config.toml
hidden_act = "reglu"
rope_theta = 500000.0
attn_scale = 0.125
init = "normal"
init_std_up = 0.0366
lr_mult_qkv = 0.7
lr_mult_up = 1.28
lr_head = 0.00939
max_grad_norm = 0.5
decay_fraction = 0.837
train_tokens = 903400000
dataset = "wikipedia_en"
Each number is 128 + 24 x the weight over its row's rms, rounded and kept within 0 to 255. Layers, rows and columns count from 0. The size above them is the row's rms in percent of the matrix's.

# layer 8 MLP down, 512x2048, rms 0.0433, rows 477-511, columns 128-191
size [ 97 102 100  95 102 103  98  99  97 102 101 102 100 105  98 103  99 100  97 102 100 101 102  98 100 102  97  99 102 102  99 101 101  99  97]
[[152 138 124 113  85 124 170 219  85 184 108  98 105 126 143 113 146  90 120 108 121 160 114 159 111 116 117 160  84 101 138 130 143  98  92 139  87 110 184 174  97 150 161 119 116 119 156 146 120 169 112 144 144 133 134 121  75 139 140 147 106 135 136 134]
 [126 143 109  88 141 120 135 130 132 115 126 109 115 165 147 113 143 156 155 141  76  96 111  89 111 155 134 151 169 161 179 102 129 140 150 121 168 148 120 106 127 110 141 136 134 104 142 116  81 157 108 148 114 157 111 144 107 122  96 137 107  91 139 112]
 [143 121 115 134 129  74 121 146 119 134 124 157 125 106 115  91 107  68 141 140 125 109 127 138 104 131  99 123 119  92 146 152  90 139 120 109  95 121 126 125 143  89 135 141 114 123 147 122 120 128 149  98 102 136 147 115 136 132 148 100 134 128 117 153]
 [178 120  96 123 113 117 120 121  88 109 131 134 125 133 152 138 159 123 101 129 143 132 121 161 189 135 135 143 114  94 131 120 102 191 137 103 126 137 112 166 140  87 146 126 141 107 130 175  92 122 111 147 109 155 143 148 106  75 130 111 127 112 162 139]
 [177 127 126 125 116 140  64 139 124 146 106 153 133 144 146 139 135 113 176  94  66 144 114 126 159 126 154 161 123 183 127 123 138 150 188 129 130 147 105 117 113 132 128 109 117 104 119 145 186 134 129 113 145  79 127 149 130  90 130 110 112 152 154 179]
 [121 121 127 186 137 161 122 153 129  92 150 149 129 119 133 128 123 130 116 126 149 115  83 138 122 122  94  95 136 118  97 123 103 137 193 111 151 156 153 113 127 121 117 150  87 118 132 128 135 119 119 135 199 176 116 105 127 167 154  87 137 141 178  98]
 [115 113  89 160 126 118 119 123 119 169 125 123 148 155  92 140 128 185 126 133 101 180 159 130 128 145 121 127 114 162 157 126 128 106 125 142 176 120 137 134 155 120 137 158 121 112  96  96 117  78 152  71 146 133  86 146 153 126 117 128 170 104 141  87]
 [ 79 151  84 102 148 142 107 161 114 121 136 120 141 117 135 162 125 118 137 160 113 139 139 131  94 113 142  85 138 111 153 126 117 119 143 141 139 130 131 125 116  74  99 161 142  96 110  72 122 149 112 171 171 131 103 156 158 151 122 151 153 125 127 173]
 [ 99 143 134 158  79  85 181 131 133  79 150 113 115 139 115 113 129 117 103 121  63 118 118 167 118 113 128 127 157  99 122 111 145 101 190 167  94 100 131 122 167 146  87 139 108 166 121 175 132 148 115 114  94 156 139 187 128 154 135 109 122 139 149 158]
 [132 104 119 146 168 148 104  96 125 121  55 111 122 134 150 114 128 132  92 130 114  89 129 121 156 141 133 108 168 132 105  89 218 182 149  95  91 101 148 120 136 121 136 156 105 150 122 104 143 181 148 118 159 121 149 142 139 102 169 118 118 148 146 172]
 [152 143 184  96 116 119 117 114 133 129  98 142 122 133 140 162 174 109 147 130 128 129 134 126 159 162 115 139 107 116 150 129  98 112  96 156 152 143 116 130 170 166 102 115 134 109 161 168 112 129 144 104  76  84 148 103 160 150 116 125 125 149 133 144]
 [122 187 140 147 179 132  77 137 152 138 151 120  89  94 170 103  82 102 123 109 155 127 130 114 132 126 129 117 113 108  93 125  81 111 130  95 154 117 124 118 152 142 123  88 107 123 138 143 158 121 151 137 153 116 110 120 143 134 160 114 134 144  98 122]
 [128 175 165 133 137 111 170 143 114 115 117  90 136 112 122  93 109 118 128 143 116 124 114 112 123 125 124 164 128 105 139  99 139 151 107 150 160 116 118 134 144 144 142  83 115 122 122  62 152 157 104 125 127 121 125 159 109 129 148 122 104 141 134 134]
 [120 117 166 122 136 137 155 110 120 122 131 115 131 157 101 145  86 122 138 129 172 112 166 128 137 124 161 103 102 117 129 177 132 108 132 120 159 158 120 117 116 182  97 157 120 164 130 113 106 123 146 121 101 127 136 109 137 111  81 143 142 118 137 111]
 [106 137 117 127 122 114 116 148 152 162 124 116 117 149 128 115  98 113 135 114  87 162 151 140 149  79  89 118 145 133 114  92 116 136 107  76 115 101  99 133 126  88 159 105  84 103 158 147 138 143 104 111 127 127 127 125 106 145 137 144 125 132 149 133]
 [102 129 175 173 159 181 122 148 110 124 154 132 115 122 152 125 122 131 128 151 155 106 127 118 116 136 104 141  80 113 122 129 129  97 132 128 114 136  93 146 139 118 136 124 125 101 145 138 130 162 124 105 110 139 121 118 123 109 156 134 118  94 144 115]
 [128 137 131 146 137 158 102 130 110 144 139 138 160 140  85 159 103 101 126  99 119 130 159 141 152 146 140  84  99 142 121 117 121 125  95 123 156 118  97 113 121 139 144  91 150 104 103  97 133 113 125 111  82 139 119 116 146 127 146 102 133 127 138 161]
 [104 141 165 113  99 134 146 143 126  89 137 143 151 126 113 137 135 134 170 144 110 121 100 170 126  89 128 136 131  76  81 132 140 141  99 110 156 149 142 111 133  64 109 141  99 160 117 134  99 149  96 122 145  92  99  72 174 154 158 106 160 116 142 134]
 [126 151 142 173 124  97 154 146 114 143 120 139 146 116  86 154  74 157 122  98  98 160 129 114  98 119 131 117 161 119 123 141 131 122 110 100  85 150 126 145 134 158 102  49 135 129 116 118 137 128 133 145  99 120  99 161  96 167 127 110 140  88 147 169]
 [151 106 116 119 143 144 153 199 108  77 166 116 119 138 137 142 100 140 164 149 145  70 109 130 123 158 105 151 121 108 142 150 154 152  97 131 108 127 103 145 129  77 134 110 119 157 116 102 143 139 112 117 149 115 129 123 153 111 167 120 137 102 130 163]
 [117  90 133 151  69 147  85 143  88 147 160 145 133 135 152 112 105 134 159 112 115 123  91 136 140 135 113  85 145 128 106  90 108 143 139 100 117 128 151 151 173 138 102  91 120 157 117 138 167  72 160 128 145 167 116 119 124 149 144 153 144 152 142 110]
 [105  84 158 142 147 139 115 137 141 137 120 126 173  66 107 132 119  99  94 108 124  91 114  95  95 121  75 133 189  91 112  82 177 131 122 165 102  77 147 114 107 145 112 157 120 101 123 156 152 154 148 177 115 113  99  85 121 178  89  98 121  95 123 109]
 [140 114 174 144 132 139 139 154 125 137 118 115 146 104 110 123 118 159 102 119 115 109 118 108 130 125  85 103 106 100 108  86 142 108  71 136  83 154 148 124 113 131 107 159 133 145 116 139 130 132 146 118 104  91 109 129 167 110 113 147 130 148 139 125]
 [118 134  90 142 149 124 135 121 121 128  80 141 145 117 103 140 138 140 162 162 101 135  98 124 109 161  70 133 131 110 159 112 144 158  67 174 137  90  82 122 147 135 136  89 108 102 106 121 124  99 170 102 100 134 120  70 117 114 126 130 139 177 121 102]
 [163 185 111 138 135 123 128 147 132 110 145 148 121 164 122 136  86 153 148 126 151 125 159 153 101 145 138 117 107 128 144 115 133 156 112 123 149 203 136 110  85 146 131 147 127 137 104 169 132 173 146  99 138  94 128 160 123 137 141 147 126 123 150 157]
 [138 121 145 157 119 134 152 153 119 123 119 135 124 100 117 122 143 124  83 138 146 165  85 135 141 139 135 103  98 109 122 103  96 125  89 139 128 133 131 141 121 111 163 157 136 145 119 123  76 101 120 159 165  94 153 140 119 141 121 174 121  82 150 165]
 [117 111 140 201  85 130 138 146 130 144 154 110 152 119 148 121 167 144 149 138 105 157 140 137 129 122 145 162 100 153 128 135 126 118 167 136 107 120 101 135 149 152 140 138  91  95 124  89 134 122 129  96 135 126 126 126 125 194 117 125 162 174 143 163]
 [158 128 160 158 119 108 139 136 159 113 137 122 100 136 150 132 118  88 168 124 131 111  83 101 105  87 116 143  60 175 148 114 139 158 104 131 110 127 113 109 135 113 127 123 120 111 127 163 140 145 172 129 141 153 135 111 131 112 144 104 117  95 128 151]
 [ 94 102 136 137 137 112 105  93 150 114 130 150 136 111 103 104 102 173 105 128 128 163  94  95 126 140 141 101 117  93 137 150 162 124 153 116 102 119 134 101 123 129 130 148 155 128 123 156  98 149 172 116  78 118 143 129 109 127 104  92 138 182  95 157]
 [130 141  96 126 179 106 132  86 105 162 155 116 124 165 113 152 157 106  95 142 116 118 106 136 128 147 136 136 145 145 115 132  79 149 144 148  85 132 115 115 139 156 130  89 142 153 124 139 152 137 124 124  93  86 138 143 139 101 114 118 133 147 101  89]
 [144 171 167  81 131 144 104 145 123 113 111 149 124 114 131 111 122 154 146  90 145 115 137 113 104 116 126 111 141 149 130 132 145 161 167 115 124 105 151 150 124 101 118  97 131  63 116 141 118 125 104 153 170 141 122 156 166 120 118 132 151 124 140 106]
 [ 84 154 110 132 122 141 149 137 110 155 152 112 169 119 166 113 119 150 140 118 101 106 129  98 165 118  99 103 141 128 122 147 143 114 188 148 132 153 148 124 143 125  94 124 101 167 114 120 139 110 139 121 109 125  94  96 117 117 126 109 159 165 114 124]
 [123 156 157 137 127 131 167  83 114 116 135 130 144 132 100 119 123 164 139 160 138  97  83 132 102 109 141 112 145 137  87 139  99 129  85 150 162 135 132 109 131 133 139 128 160 113 124 142 134 136 120 152  94  90 111 123 112 103 155 100 143 120 150 117]
 [120 116 163 138 157 139  90 126 154  96 136 134 114 122 144 112 138  93 105 107 131 147 163 153 165 111 166 133 138 113 142 137 130  87  81 140  97 133 135 129 131 113 151 139 180 128 133 148 135 117 109 120  75 151 124 106 124  98 121 157 118 102 108 137]
 [104 117 122 127 146 129 141 146 138 125 131 110 110 109  89 118 153 115 159 124 142 171 121 120 123 114 150  92 101 127 156 105  86 110 121 138 131 123 114 149 141 130 121 132 154  95 129 153 150 120 126 105 129  76 120 149  74 124 123 145 117  82 160 138]]